{
  "n_layer": 12,
  "d_model": 512,
  "n_head": 8,
  "n_kv_head": 8,
  "head_dim": 64,
  "d_mlp": 1728,
  "vocab_size": 16384,
  "activation": "geglu",
  "norm": "rmsnorm",
  "norm_place": "pre",
  "norm_eps": 1e-05,
  "positions": "rope",
  "rope_base": 24600.0,
  "rope_fraction": 1.0,
  "qk_norm": false,
  "attn_scale": 0.125,
  "bias": "none",
  "tie_embeddings": false,
  "parallel_block": false,
  "init": "normal",
  "init_std_qkv": 0.0539,
  "init_std_o": 0.0539,
  "init_std_up": 0.0539,
  "init_std_down": 0.0,
  "optimizer": "adamw",
  "lr": 0.000889,
  "beta1": 0.9,
  "beta2": 0.99,
  "weight_decay": 0.23,
  "lr_head": 0.00594,
  "warmup_steps": 285,
  "schedule": "cos",
  "final_lr_fraction": 0.0,
  "batch_tokens": 65536,
  "seq_len": 2048,
  "doc_mask": false,
  "train_tokens": 631100000,
  "steps": 9630,
  "dataset": "wikipedia_en"
}
Each number is 128 + 24 x the weight over its row's rms, rounded and kept within 0 to 255. Layers, rows and columns count from 0. Numbers have three digits each. The size before them is the row's rms in percent of the matrix's.

# gate: layer 3 MLP gate, 1728x512, rms 0.0523, rows 970-1036, columns 448-511
# up: layer 3 MLP up, 1728x512, rms 0.053, rows 970-1036, columns 448-511
# down: layer 3 MLP down (transposed), 1728x512, rms 0.0393, rows 970-1035, columns 448-511
gate970 102:120152084122156117126102103156073161092117139135134110152144118115159138151160114163050125108153088120161159180128163149123162161133131096137125139105150151118120085166146136124115086132133126
up970 107:099170123123144104110081130140117165092137151086117163153085106110115134115156119164092139097161096116179127135174156177123186109101100134129110117089160159098082128105103141124156106112148112
down970 104:166122125142125095127151146123168138117116094132108115170138163123101101128067112125104122158157147155129067134148134139090107119130145124128126092134120098093153118136109144128109117143143128
gate971 092:142063127094108116134093129092148135131146140167061175145143080141156124108133119114122067119114147143118153139129118134126125098073134137154140114178110117137095112133137137115117109131141186
up971 098:134143126101142123114131107089133179132104137131165123091140094125113106167103157160140072106139123126145126118087142176158142117145134110147115083175105139142100122157158142113109098116106105
down971 098:137135077120097136129103129124127164099121131146131088132158111161120129125124131185115084138113138168130152130091134167149116079107144138135133151122148099155134124097105128134195087116090126
gate972 103:085115101157096103164142112143106139097114120128109097159077132152149148182095125080138123121142100139196102133117137191072126157106149097144133110138182133138150123146116129102108098119155158
up972 104:125149140152165108092111127143120101159152145121129095093138113155153088121142118126170159152112190084132112120141118098141141062156144124121116156075113106181123141153167114142159089147118113
down972 108:092126128138106131118127096127143120142086128131076110102148152169165145127124102126152170131159110153164121133108136138134120163129126132112148094133202131152155134131145143132139117115160135
gate973 106:145122111095145185153112098114186152068128125122131121124110104146175178138083200177138115115097117135086168142111182132137105089134087095162164093127133138145151149134145130107162132155112113
up973 109:151100117124112124160163131120142094127152126139191173111186121089154063123169106089166152107177131140072116145099121129122101152134137145111111114104131196156143114125090107099145148123114069
down973 110:132137114096120123133117118147168124121135085131151130109143113112169104137103121120160103101128094157140096114104108147076134060134165127169164114144138136128092115128105126132122121101117159
gate974 104:089108079114149160177142095157162119144169122136114128120132038141155097142113115171101134102139119156172163098102128133128166120110097146116115135114149119156140146130111135114106136127148106
up974 109:130156149082090173174192101112098142153092122137180116122096114124115146165113141200106148116114128136108112128132164128126137131158116184132094138121114155125103143136120109125153128075118090
down974 104:111133141114072141117130126145161122148168160126124116066123153135063133097172126175120156116154153132099126133123115135121104124161106148098069109098133155108081133131162139128128117153101102
gate975 096:138123120113080153126140120169087109136145117103069126121120113115136139133171157088165119166090114138109132124118135128143167125098139093137125157142145095129141151077163115155138120131116137
up975 093:146149140130135077117133076093139096130138118179093130101132114087131123151126119114153116117122146111112149114117176126136109166167134061131145171154157132097151167123087155124119146124102130
down975 094:115134099138143092136153149140129119126073162116163069113131116102153111133143124147122155106146151087091150155120118127148112117129152121112139132093118132102109124132134158102107134152097148
gate976 100:143135151125148144183144099112076145125138092153093114134126091127138121104143133111153108174134126166112146106105085106069117165145135089159135094162080122147151113109104143147117117138130116
up976 096:159136124119090142177148127110123120099100151138126140162119098209119152165148147095187135162119108131144124153112139103124137110115107115104128129123115109153106146122109157106154117134143096
down976 097:151113069123137075131136143100165090117114093117118134108138108104075110164143118120103141104178104124124111127145142145138129097125089143127111133169153087082121127117142074124150070110114123
gate977 095:125135129136138154142098096128133100168107133121149128140142131095139092129139154111122120165157125114114151141137145142083151178131130138159105120091139148132092156107110162143141128162128073
up977 096:158111121085099112076128151112146125119120136139133142178142137153146142079134084121108148137128132133152139163128097124077156103118118153147133133155172096117183143116139147127143130124128136
down977 094:142148100140118106136130117165095147142137117142126120139124156171099135168132120098094149148132151117110110164159190124135120117128194098105111066158123122139116140161163108129122117140147115
gate978 096:161143116162109082160140086163184172132162106131124153141108106138136121186139160135122138116151098139142174133120118121111107114123115175112115138101118130096124145153131059119103142128155101
up978 104:136149156157170135106111089146104117142103159127112117146115114110097125125138119157142122146132144124134105129091136127162143125145135100151111119149141125139154114091133108109120130104133101
down978 102:112139124177142090184112128129104150131125140127169121117144125098110157122100161125107167145146093107145161121095126105120139147118115126161125159156135109121122123134154101130153163114168129
gate979 098:155148096128153094118142086141094142143123096120165128125114141096112146135117142140148144098161108164127103186121139133158126110110133158112115141140149130094145092122115145096105153111096158
up979 090:132122137105126104142087107098119154148120145154160173149178107107156107122105131151124135145154162128100149118126146105122103105108101077118174119140101109140136108151135144152190117074105175
down979 095:130130090106134141094129138118126131146098118125104117124095172149088112168110149108105119139116110104119112130146187159145155151209157169157099102105147141103103140130142138122072128122117132
gate980 093:117150101154120158118195082176099130211155144121182099133114137158074124132085127117176137142110112142113114157147092127123161111143123175128092163107147129116131124117175133104098161138125128
up980 097:127156122120093169107206097152133117206118102142173078119104178163126141054113113102117150150120118163143082117159128118091162143116136116082107137138148125144112098116121149130140131109135146
down980 096:084126131136130105164097140099144128101127138129094131160152134117170168146155109147133083137142146092129106090128126111156124168113111076103152129141116118144089069139094120128220116146120135
gate981 104:128106140119146103124153120109116119148137109176111110143132096091126125142087139106114109142168102135133122109137098112127112150131203131142110125098132106140110139125143155109122138132155132
up981 106:150097134134066162107132072112116119109138136117146156086135152149130169115120196150156150131129145096094139132135163126129104130102124121116100149160132143147134086124109078081131146128145166
down981 109:143115146121107140103134123121099118116110168102124119103126125154126181084154114116151118105142145111095157110098169147144164098150090121093096126112136122099130090115122134063182166135159115
gate982 102:144125105128142102150066108136193108161135153146116133173110159130132126128085123125091092146140111103121134123123158136122084097100124098126097158141159161154115141123123139119112082127109127
up982 105:151119123135120124130066133104192108125138150119105174131109168117117085144135148108104115165129146122103116161137151138165102146127116137145144174136179147108088108108144126094128090132140106
down982 101:146160158184086202141131181105122153115114163165146139112121099123123128118139103125129144104120131130191122129110149137128158121134121083078117153144124127120114095099081099098164145120114130
gate983 094:146124137170185128121135091157161160149125148121140098076133113150121107126146176112100135139137103119168099113119124144146116088134146120117177156132149101124102125151159184132138113177117154
up983 092:124164117121124158145131133117105092118088103110082169110101175108133172097127124147087147115104122155131103148147135132133112159143135124135125118145133165125131143116125089149106146102170132
down983 090:129095125101109066080140156114166170130132144091196061112141124165099075117117089103173106108137160091138115104117151142148183104118165125120142119134134109104133095103121135108138145136114139
gate984 097:134110136149111121113125143160148143157173132179085118102118133130107161170159118113156127122094106149182126097111098098161086093134129161162123116087138046107111123138131135129092148125135152
up984 099:134111108139089161118089138168172095094140113129131128096129117128132117115161122119183078151063164088149153161139096162183106116099130122154100088138133086122133164179099127122094122080101142
down984 098:162114125119119132127104127113128130105106128110145114091119130120141091160093105122094137126148103139171112151145154130137129146090128142127131147151112177132163137164159145151089080134132157
gate985 101:128115063089199177106115080141150137074126130122123116129121088147126110120092165127129111098106128135114115182076153099117128152119136104134135109175130090080136165119123105140125115135154111
up985 094:099122105120087121161119142142122071167122126138108141125127133127112103108155134140176155182111108127092141100128069143116088097155144158116118136115116161161116097108141157098126093118113128
down985 097:142172149097146118131108079118182111087129126168110105117081101151106134096127148131084160138114119111136129121109126102107140136116215097155104141175096116109141126116117114118122105119082062
gate986 099:115133099128099147109145134174151159153165131155106108118154106151147143121103158133135112175105133118134135101121061109134143112130127131142133172118167068134133151074130115111127111081144154
up986 101:107112146092117121125122101116147123150158173142121151117153115121157158098114110122131113136114187118104166135162105149124135136158117138142161104079157090110130108092126128119136115122098137
down986 096:128145128139131115127080132097078092108121098161126143155123138150093107136127092133160131100136141145138118103134154124129112077137120115107107120137158117106119136093159192170121108102164100
gate987 104:148130100099081106167136096153114135077100150128122149137117095143139109171073124156111150126154126140154142140099147116150139109112097164133140169120131084119097130115082151143095100156134144
up987 105:150153132153046155137175142145140152110114129093185073078118141159119154124137137148166156129136132124142144182104090143097109150194145173144153092166125107126179136142108146114129106139103151
down987 107:132075132124181111080153139108159084121139133139119110099056123146152106113122104145138106102142130110125103156109139135129170108116116126127151120148160129128129162147119130136145093114154114
gate988 100:139115150092154167117104106158179157168132156132137134133129093137123098122162108117125101123103137161159123122106191130122155120118129132145142156189131136144138143107117119143178111096106128
up988 094:128107130155146108111128120137119110143120150141078125140142101106160128153162178159132119103094138120111137122145121122143168174095123122132114161139134143135103110106153131108135139144104138
down988 098:121175110180132082144121127133155099113158150122094155141130139123076117135108116129118142163165124086152131141123167131130126142157091151166113127116140119126149168086122117132119205082114111
gate989 102:143141116122136165123127125126118093096158138100145147117115124129132125153120130132149096153135193094112146156086119103140143110143136143166133122174143163108148114107129107141084146179136088
up989 099:137125115101148114150157132097112104082106139168130123118126155118154123157145117133111107136172172142101137172108171123109109156124147134138146121111155128131130126145146144162135115131108067
down989 100:076139107104123117085130139135121101146113101144128147160116138131101099151148137146135137153105141104079186148142121124111127099127123145146135136160138147088153120128141099126129141126164159
gate990 102:135104111141132112127162075137152106148148137098112151144090159119147164138115088106107082151119147094138149160135127124119148124135139121141132096116158108122164120149136155084120115146086133
up990 124:136124114168120074139127112097131098152095111072119149134091168105157157127149130132112095125122106124151145156151152096155145124138113126146104111133159141125143106118169159161105138153118108
down990 115:111153124140113123187138119117148148156096123115176141094105169093168140162124135192154154115130135109150137119117150093134124091142088137150188112102127112101101126139133148135152163161149117
gate991 105:132166125150136102138129133087111153147117160094124128147110129166125135158133135165112111107140054154179122151116104159115137131112134123132099124128136160117097106125099131124067144088112125
up991 104:052118123161108144128102164142158109082118109110149137104126138092137117114108132137105144085079138136149146100118123130150137114134115140107105126196124094134124152135102121190122153196100096
down991 103:120101149114134145095144117114095108146144154195119110116073145112120142110152128125144156129133117067089177119111121092124136132139146115119127133125147159108116188132152141130145100101144142
gate992 098:107116102155113167094144115120125142125149118126140145098105094110140150148124094153172122159119149178131128078095105123131127126108126131144118158074119111143133116144128122173110155109136156
up992 095:135136115138151143146109153184110133105155138121124119156122156086089106129133147143102082121072114140114130143103145145095153133117140139141086112132103122180157156129134123148143165126100132
down992 095:117137114126113076083073103117110106123115117147115128114156111112147075139106134137136110170148133087117138145085102074159115135112174107117115107157095089119125164117118168160155141141132137
gate993 104:144154126122123141121158107143103169101121169166119135119116117129110110114131076113125140145085145118130098171131153117101128157139144151152152140177119146155144124151083117105115090126147117
up993 107:100136135100170162120182128076125135144097149112151138138138096117121106099180086107116208106125150127109146129114152112059116162147174164140125117123133157105127140147107156112134127109142078
down993 106:114150109112169122167147109141139158124076114151160128131145188138108172119170156135093130128150123151117075163115146124105122138140147136137120067147111165060104140126119103130107157124120139
gate994 091:088094095132137140131135145113161142157137163126137126105112128093166147134108101171145147094121156122091123145144191088154127088124114129148117137097112148122139128139139175082077125085150128
up994 091:136108123122122176114093146168101101185130130181126084086124149087161079154146126086127118158105107137137121128105142154117112159135134118202111067142119085115170124116097135112179121114116125
down994 094:177149110134118119155143095167158124130103160171141152148147125084105158165123099129115116094123154077116120119127126142150131151141087106141114154125123156102097145099114118136116135109083161
gate995 099:114108117145154133120127116138158107111111121135130146086141094134116160183117120145136125124145132127108159143094107115144101117133112124124103150160144123108135170178121111125110149151134173
up995 100:116104125117168106090132125146145073117141136134160135148142099093120141154100088171120152124165195148102200132108118139158102178116119134135110121110100138125150145162148127109133110057172129
down995 100:107108152155095141115108104164123140068137106141152153161155136157182077109121117143136124115151111121153120149126109126104151111113140157124170179125133117162136114134103133132137096124123133
gate996 097:122180099139130131120140120211149127100161139160147140143094092110122097138112142068154119128143122132123123118091114142141090124081185147156110091143124135100149091151148146111127147124083147
up996 096:125120119139111093108141152140129148124126126128106123161161156144127162144142104111147109082139065119178116163165121134107142105103096109102093108184133145111104112088149144151127165124131149
down996 101:129115148115131170109156143116107121142137130128134088108141111109109083125125095163125125129124178135148130119116129123100134125108071128167136155147109131154143121188102127134155124093122172
gate997 108:172113144132181153120093136122155100118150091133094114120131140143129117138157133134121098157128118134128098152100138150139161126109129107099130120130131070114085096103125123157129162095079120
up997 102:147105120100088125137153111132174139116142130136137143131164130137094168098139077150106108102119120087149147088120152141079117128115096128125169165152146169116096145145147147161143123150115115
down997 104:083141130119141113133087110132102126148098133172118100124109139134143134138183114152153130112083103117133169125098059119106122151109148177102134154159138151170127140130121113101154128105141139
gate998 101:117127105140152087139099140138125170124121106158134081165125139099155130116142070136152124094137121150150138123113139146147134147118141122111129107147120107153104134151113100129113145120092159
up998 098:139135106108110160143113129117172148173126126147149157130084075171113143114108112107109136126139122123144136106084133106090126121180108143163166108164151121140144106152083110077112104142103093
down998 092:185135117119154139095156066139082129166133108124149145117137172103130148165163174109079121159130117143119138134157175147126083124115130102121153109114099097118125123098146124092106143129160112
gate999 100:104104103138143098131134155132119129148125119120145148134108110134164109117107151146149105103119170111150116143114150099172138111133108174145148135141118132123120140169148102125097144140105122
up999 096:162140085135177100092107113137052149134105155098125136155158134159159163130117127133171125114185124102094119149152133115102078149110097124118113114163136142120133112131132166124145079094117105
down999 096:126127168148102111180112137131148128122133112183159154105061095108160109149130132126132134132125116142162146118122138148094126144129101128154128141092111129117108083108116118113147124129103140
gate1000 098:149148150112122178125085110069161154134172120097109121079140125165144146154157181164129140144109161184122169094064183114151109117122158131129148110109135128106133147129113128087116138102118098
up1000 094:147146140124144154147117136112083134161128125158148154137079119127123097124143091121139137136065124117113141117128116123066096145141091101124131122161111143121109098127130111127111087148155097
down1000 098:128136125149118171156091126120097128132111100152094121096132137092106141145095139127111117134127144143116143131148138125148099132120127117091073138095136100101147098104135088131160160150135133
gate1001 102:124146116128116149105169149157139121127133121137144126090136123147168116139126127151099118118104138123079103121163137134122106155109150184188184118158168141181131144127107114173153171147140138
up1001 100:128125093109176109111112127166076127142121118084183149136154138184116109124108120133133159117155150125131091141125152110126093105154161112157100142121153166155126103083141159116114125096144138
down1001 103:094123177086102110140115141105128117110165112127096096154115117095084114155121153170139146138130125118156111109138145088088078104143142118158087172126086156143097111119140139126130094111119136
gate1002 111:189137125123152109131091096207122165120125152132115134105118140107123133128133151125142089152121089139156163120098147071127106103115134184142106121123127141167167172127108143117123129071140105
up1002 107:132056117134141101138106108150160171157136150112143119111156094124114127170121114145146114112157152126149110135132135136165145139111103158152160107114158127091135121127134158130156165154096126
down1002 108:113109127097162153103189112160126121176114143152163161140134095123187133165134140140146137110119095143089107116163152141094151138140142141124151138189128125121146101183142121136143148098128075
gate1003 103:116128128138148084112134150168157111135148126119135091123155081092122119162108068141128118136126132145129149104110110115120179112148177111121139129132093127122161129110170140107075123117117086
up1003 099:100172146123122122142134148119134105117132122131137140102140083104118104164125071132141137151140131118146166146118191080121130144131142127116114111135112108106093150114150144098109148077058154
down1003 101:153122127073156113133098151085119145147135183096171102092140143173140103131130136146128134091095149105153129143130187111167089113114106121121142092126166128127089119141129179134175147119075144
gate1004 101:135126099126135107142124124106115115143179143129138162153097147119119148165111125115136125135083094134137154178124149071159120108145101144169137163167154114114125115112149085133185110161124143
up1004 100:091138092117137108146116110131108133155111124130093102112145074138132128063155134147144120139141138109109122071119119110119116115093135087113150111116157109167102140166143142120118136085115135
down1004 100:141081089130135140136128140102128058121120127085134131110133104116108127115119130100102125111169114130095180118145182129118114124113131116152128118136128164141131140123110154129116164164118166
gate1005 097:139128137108103094147129100098133099138140141132105126156108117084137103145161094148096119149140147118152141141142144112134122139137121126103148179132117096116112153139135083132126085134137140
up1005 094:119161123123157137130139144123117100152121155144160137112118126087143108159117140090137138146166146123102100159108101093121153140119084130124134135145139169137150113165132113137108167102078122
down1005 094:149105068121123162090159190096152148163144090094111155141092074091107142094095069166151103109124118111125129104111132151086140145104139105149118136108116108127163123120149115125117122145143122
gate1006 103:119141145143122104126112170091173122114164116115118133084114109156115144085102134137132120129104155158149159130136140154120154106091134099119164101093147171100124158072112143103115132135119159
up1006 095:106131098188105129168078100089128123113121109139107117152138169172096117126152145151125141129114088179120127138132133114157137136149112150134130111143134093129160136140080135130091146102135136
down1006 098:168127100118146111153133142128132129088136114119141151109137120077141107172095117164093147122138115114152122104120120130163155121157105196138115142128147127120133145138105125117137097126119088
gate1007 104:151138146100106154152115143171129156121136165101140107105165151139140121108071090123134110153171106159179103159110134112155112148148111117118156118096153145187172057182156132171127123118080148
up1007 107:143135130159128154160133143143124117145168106108144123117131105123169115132141129107124138165104099134149134134180129125142125172179148105120101107121144091140083148115113118154107134099102131
down1007 103:124186118134104095171085141152119142136132136117168144141146148146138091132184130164151104104091141163144116104074134110082101133163104136100115097144160111121141127113117126140153138095082133
gate1008 099:096119115124149142136139096176150152110126109128124110085114116147134176113175149135109112172142142117164104136151126094138142123134142100119162158140098124103122137118149125107095155165091145
up1008 100:126107130144120128133107135151155088133144172049102100129166086127124091136135096086136157127165125149135133100118098156111139125128125119158165136117130109152113160105107195145146121109179147
down1008 101:110125096143152146124123145159079092120102104152138145132139146098091147144090116097104144180095160114132101145142136132094175190153111140158115147101095103140140097150098132135126159127123131
gate1009 094:178138122116141129141185113113124137169144145131159157166100131119161102131147117144111100116167153139143127140125145108128116105172162130122133109135150132126096098151084105099103123145129097
up1009 093:120149128118100174105134151088133098149091142128123138118147108094115107126130094105147144121114119115129105151152115121189127154119130142115147142155112087134118158092136143149157132143121136
down1009 092:113105090105161119082150142133115104101119149145129128090112116112123136133104135145143139143136153093169120111104109144117120126136137133123104117138143157128122119100131143114107180137141144
gate1010 098:168119121101096204126124135122134151097120141135118117130121150129145123135090130122133121097081148088177121127105134105080141126154083168150121128079175136181153109153130122103143173138118155
up1010 097:071138124165156127133151135129139123137152140136109159126120147159120101155163150123144115166133139175143122128108129089102179144120088134187140125090083150119146128128130120111156170124155153
down1010 098:104134147155097112113099074143117133062118122120142110159127146108129173138131141150125156134097113125104113091142117113144116122131114105096118144172121118179134098176123089116122165142147117
gate1011 098:127192101151127080144114147096140148112118104068129183140078160141131147089114148190110113119130146134125100189071156172124127177129112107106072159157070147113110106143119114160133117127094103
up1011 092:141111136159129160142116147129099151131106136098093128117124146110122144089155138121119108183149147080125127155093138129149134137115152149161127150129129109115137143122127162146096113142138170
down1011 094:108117094113152136119155127112150084099139095133161165148141140133131146165096129142124138062146123167134122114154137111120113127138143094126131133153113146156128150149147127107155143160080109
gate1012 094:159110111144137161152098119145167165102135111104110163173152135112118159131133158100080131124151137146059167119104107079108102141132113126138115169112121153157125107105114143166084129101151148
up1012 089:113122104122171180156123131092179124112130124098100146119138182134109157132184153142115135097120132164107123139135136151084099117124124114130129137130113182152103142122125104149144117086154142
down1012 091:140133127150128081111155111141145127130129111155160082113116085145109115094092084136166117148096150112147125133087101131154135094152132120115128141130135091084155119121099100131147141119102127
gate1013 103:144146120139130092151070075117141126118137117140118164153156099105140120171119104139145129117100154119152115118099114105119123147113103133128162133124133085130107111112138116118144142089095156
up1013 094:147110133150167137099111133184092111071128083089098122111158137138101168133099169102108125142159116126115128147090117109151103161094138129122120148128115092059136139153084169089119139093111146
down1013 099:121130076097158143143110201113103101092095132133101124106102092118108132119119109138129128126142134114156146121158153147170120131154097128161148186130161096151118101135130123133150103144118109
gate1014 100:120152095120132112150152132109138137154135128137131120169110119102048133129119110166135127147121145124124124132079127129114135092158099093123102155139103099127123140122137133098126105102131094
up1014 098:162149092145129075107149168122177095127118137111122144130091110162165083152143158117135176114098068137094162140132171093123164108112117103123173120155145136114118117090104116163120120171100096
down1014 099:124135166123145111101114123127072161142135103137125128120147092140156145136111121102107105142106131109113100126119046139154106136153143147106092104145110121095106116117140137140128144123084108
gate1015 097:165128107187098137094125112159122121136181132137119163108148140126146116145135156125119155126138149109123141100122112100159105081143126139126129125127091116139150135125122144125086149152155077
up1015 091:141114102138120121143085113133109163138165139142098139154098141163127114102092192105119142124137111133152124105106074101163106072176114149121097121208131126155126079101144149084130108120176114
down1015 092:147139127141157152098115085097119169103113120128149106108132135113119131130123118138163130143133171113126131132146178146144115085101082093119099132163134132105159146103142155112142098136101135
gate1016 104:161111100139120135139127132151108138125143134114104123132102140095153143133130108149130083154091138171113144134149127141079166160153132164158148151112151166116102120161145131180135085133134121
up1016 105:119134145087074124133106080131110130129151128144098135117085130133123081136131144065159159134102095129125157130105098099117128157117104100123120150130143160153107074125130125119105100124107160
down1016 107:146110087119123105067117124132129103113098146119115140148123118130111128086090118113098142142095145140104122159110157149159172101125128082088121164082128156135148135075115145128127108123139115
gate1017 100:122131118131164133105133100187123092137145130144169107135109139137111133146114185118108137178148179144121134099094145093154107131152129106209134185161150114164119140115142116109133115143098104
up1017 107:099135118108171137151146122145129104091155144097154127169160098155124129109137108164150154112145137151105145086167128095118151152185094126116159105157121093104164134108124124125099094175092108
down1017 106:123113112142132115097141117169119088146134139101128115152163105103126146143131147142164118125123125153106103092122145111162071109115101185114182111135110106119135130130139114140101128189117126
gate1018 102:127120075157151144110129113116148148128139148164105124099118127181150124163124122109110111101137095117153132117146135106131128134143150147127084146132138144090058142125138114145123137135135150
up1018 100:093141123150162112154146102145154097149144141172133146072117135134131136110157103104159152115147163169120093177102144120141111124180117107147144103117119086139142117129097139113142091112191124
down1018 100:114064116118112114079117160117164094106095132115077134130103163130087109121127120114131145148125131106098109095113143148096150135166169152137133137132145120109124126120134155145135152130143147
gate1019 096:161129123122141104148164130141132112123104150115160139142131124173078137129114107108129112188129145150116137139133081163119128166134155108148132145097172157154119182142150151116128141163129144
up1019 092:109161124133090125149136150148097063140106110069106116149133147137048149125146130111108110137101075130165128116125117163107167158117127135153157131091085129161113171153105172148108139112132141
down1019 095:144117070127132110166082103146120102125120121091095129091113161137111130085145119138148132072110147124133140099122182115147114126162119127096196104182118124116123100161140148135126107104175133
gate1020 102:156152136118123134152123125179127117140141142107137150118099100125117110092068080129132106133103126112155116178087154079124162129127126174135173109115125115154112108089126139122127101134086092
up1020 107:104099096170121070114206146107116094105158073124130110135155126095160130097144145102104152127126145093139131119105102155143142142082102143122144140076149148096125059080145150092124114108140145
down1020 102:140158151141089203143143153131117162136151094115097140155136096151091137128110138099172092133114133115139137165099142149134200132146147124151112127149110134149086122125152150127141100082124133
gate1021 098:131135123163124138159134100149107141094135123126096099173125131133137127142072171122112113081133096130104140123139131180121152156112137149120128149101161124192129113112124137116147113131154090
up1021 098:082139140154093114133130117157143161139120151128088112127119169124158134119184101130147116111111134123182142116133085129135110176127099142114151087133117115090136100106116143099159099092116167
down1021 100:107138123109090098130134167101112187177142112169121120141147120137163105095142068109126109144081152143092102149158126120122081149131167118100130121123104132142132141133127148117138170121123140
gate1022 109:165117112141107123110115128118098148122121113147119126112108138116143130163166141135127117168075133117149114140133155175157145083102151150128132115170099128110131123158176146147145117120103107
up1022 142:118117141109147178108139097134194149101145152158142105153158113132147106135115109121134115134120112128075185171135119115104104140128133134142109159135110053125106142097085134095122116097127135
down1022 112:140130140140111147105129100150118090134151151143131125146102118105132147163172151134115119140080112137158189123142073146153105139116169142134141137160131112114121149151126133170148094152115116
gate1023 105:106152127107132124193104145121095095167158170128136121107121097111122062124145144170127139110173142125124110117126130095126128139086114112149132144121171141109079125154108153137113099093132157
up1023 100:147134126117103120140123135099147121142099130133122132124136107108140151123130159104106177106134112150102119155117136117099172107133088143124127116155115123118147120119112086128136132162102111
down1023 103:165118149137113120108092082126122102114158152123148140135145179142132107161141132165119108159155124125123119093153124139152073113120152162112136137109123123091158118144137128156138106144126138
gate1024 103:098188136131153160146097122141156142140123147106128126130157154100106144117114146155142154128164148137131113169104091087095089154132098164139189117102094113125129135108151124103134132132108120
up1024 092:132093145163105116129138166172145155073133105128083122110144116131139157153089128116140120174154154138086088141122132103140118129094141094128115122103133112133083150114108145183126157115098134
down1024 095:140132106132096157153088148089121108163152142140193139138131136128131075100135121144122122137153161154155096155124099157119127096113087166181135104141134110064125091114147104087136137167131116
gate1025 102:136161126103138154136105122113152122129128117096109124086124111181167151110118123121141127124152132171144157128118136123132123129094145152117102112100156096170105144115106136177159156141080081
up1025 101:120145169165137148144118136130165113125086120113086131103122136157117126113160120142113101130123146148159148126118178133145152153125143139082168120095084152164112126127138137133096122108131115
down1025 104:130164174134141141127106103126130142146135112146125108136102123100140132136101096175122120104099145139125144088141106082163117111145129114083132110126158142148134130153105162153102117117115166
gate1026 101:119149099099111122128136162108135136116086126122087120128140109196156131073149117105103108146174132133097172121121122121123160159094123117150140123139077115141158174101139113143147095176131182
up1026 099:175122147103108128110146161114100087101111130117158115114152139134143163151109171123119143156141122139130121126135133118099138126172151139139141136139110112142121124132107120164119097134137101
down1026 103:107099104151113125137144170100146121093095122106126115118100063128149046074132158143105147139161121151110157140139146125123132123136100136128178138123130080133095134163098121153112148142152155
gate1027 100:114133145128118149134124122186132168086136133129102171083142136069129168139110110148159122130081113143153168124139122127115141109122116089158098146092133102124154140099175141152135139084121101
up1027 099:139113095124107124121093144151158128118144171148136128112118134138151160084121155116136135167159140127109086158130117157166140166138172125113098113095168089108137078152133131125071139129113107
down1027 098:124182174134139114091164161113119106120155126124097127149167099127125118093095094170181149152144104126140114118149134103116136154106099109123129169110128108159119091131127146109106123113150159
gate1028 101:106145164124098095120149121178119108139164104141144190107140118102136100155160150132104112130141124093134093138156147091119148128116162141137133116109153128127137121126090122129135127119104138
up1028 097:135174094121152098210134111146148143179156114127092145135158065154087111137133111154145142091109126111077126122150150124149148151143154117114158120172108158100155159086079086138108132103077185
down1028 098:160197111087089154152138117127154127118142104122149126145103095144100134142179118192136133142157206116110128119100141132144117109130101123114103141134135121119105134122158125159123119126161132
gate1029 105:149132112136113099120148096162166163117140121109149147090152074131121123131115141132090148161149091111161120125129134147127140134139127119165095126112132152129135103143147130134120111131123099
up1029 109:111134141150136201148119127135104104135144128153143130138125139138169131158160170138179156156125174142104150123132128155131130099104137135135153115118169140105137154136114130123116150127134110
down1029 107:169105155150126123121099095124104120154161152129119104124127120135125098139099108088138138163103101128127112141154112140122120173134112122105115139136129115096163138153139149109089129167112116
gate1030 095:117176139105127130099152112119154142134103160110124195154119116136135134125128113137121132150172092114146106107162144137076138144117119079130115154137131136139142098129172115156094112144113116
up1030 096:104120102096155120100149137143147166110141150152097155079123160119135135120118108148133171116131089079114150047147135121168125127115132098125159117125148162137121110105125117164142127124105137
down1030 097:101132104151112140127143136120157124158123146151117159158137140143110112152133142135097133125106152101090126162097182130123136137136149069148130099145165148136093195101118146154129135131090124
gate1031 098:154127099126100114161132106119123124112151141075127134126143147156101143090093131173142130183129152117128109189144161127117121139161146115140142163128111113159184094135144132128160140095117106
up1031 099:137131137167125114089104126106124138093077138112129130127129177118111184118142129189125112108137118119176087125092139146171152095128141112116122129122143067131174146146157151139159146135110161
down1031 098:094168119128113124104133135140145124120129108121089076138145126093132114136124113146130117129127099109153102121104104114126092126133102099094068122144091128153196149115149132130101142110143136
gate1032 103:132140175181142155132171112104138122124149157146173128142126084155136111137134131177152109112134124102152137143125188135151143108129126129160155107138146122116115109171139102146148097131139092
up1032 107:110118123132155138105121120138101136104161133151141183121103096150144176172056171114117113108145127135107179145129148157120132076127130182132101136136106151133169132148150123116133097074147140
down1032 108:131085091132101167092137133103092170119078124199087173106112098103160128148138116143139119154117141145120085123136182141145151128116102145127167101120131116153154097144126117108158136126123134
gate1033 103:109156147141120131138141106120115115129152109133147158104113127143117123139187115148111138098141131139108103133094095085101158099114159118116130139131083127128120166132130146104152087118096105
up1033 100:094134125155135153142136149090113108126178139094123110095113143112119123159145125102130097119118134135129123112140133139132132134113141133126150113154129104123134118127178150131127082121119118
down1033 102:144141154083124121123101087133149128128136171121172127129098132129113138131118151064177159148143124157120137139140119045131109117154109118155092114122109149152137158141098149135115118114128132
gate1034 101:136141089116091142122124121115143125097143127142107102104107116131127111167110175159104106181116152142142160152106078088101131129105146106122116105095126129154169150112135113144070111124164126
up1034 103:128147186137133126163151126133112103148130126128139142145113127158171091136125132092147131113172095162125156127121128157136100095125140087125177115156153109148099137116171135160128095104128138
down1034 102:145160143132099138110115147139105141092139113184124130142138072154110095143071136154115131133128139147127125129139132142156146119125185157150096124145069148133127126141159128146102148124117094
gate1035 095:118106115108144124107110140155158132102158143102126109113132141136122093125135173144087102118128160107117117136118159121154138127162143110140145136105154129119108111133138117121144126156105108
up1035 091:143119138126180145144125159148153136126146143098107106125102135115097149123093125067090109122140127078118115093125135145154187124135079156095134147092153163131103130131115156125103142197146156
down1035 096:134096145131123136139144146151084102129117138140088161124116129163147205112119142088152156088097084097143157095080113141144158114103163137078139136164143155122154139115146137104116093149153142
gate1036 097:170141121117112155120113173110094117114122171117107141127164123103142154089154147138126147142125135143112141151126175148109127141108120137128182094119112152126142145138129137111127098119123113
up1036 100:157093159110180083133133102160144126146118120171141162137107140170133139161083123141133075137146153134121134104150130131089116092157142115116103101130149144172173096165164113128146109125106098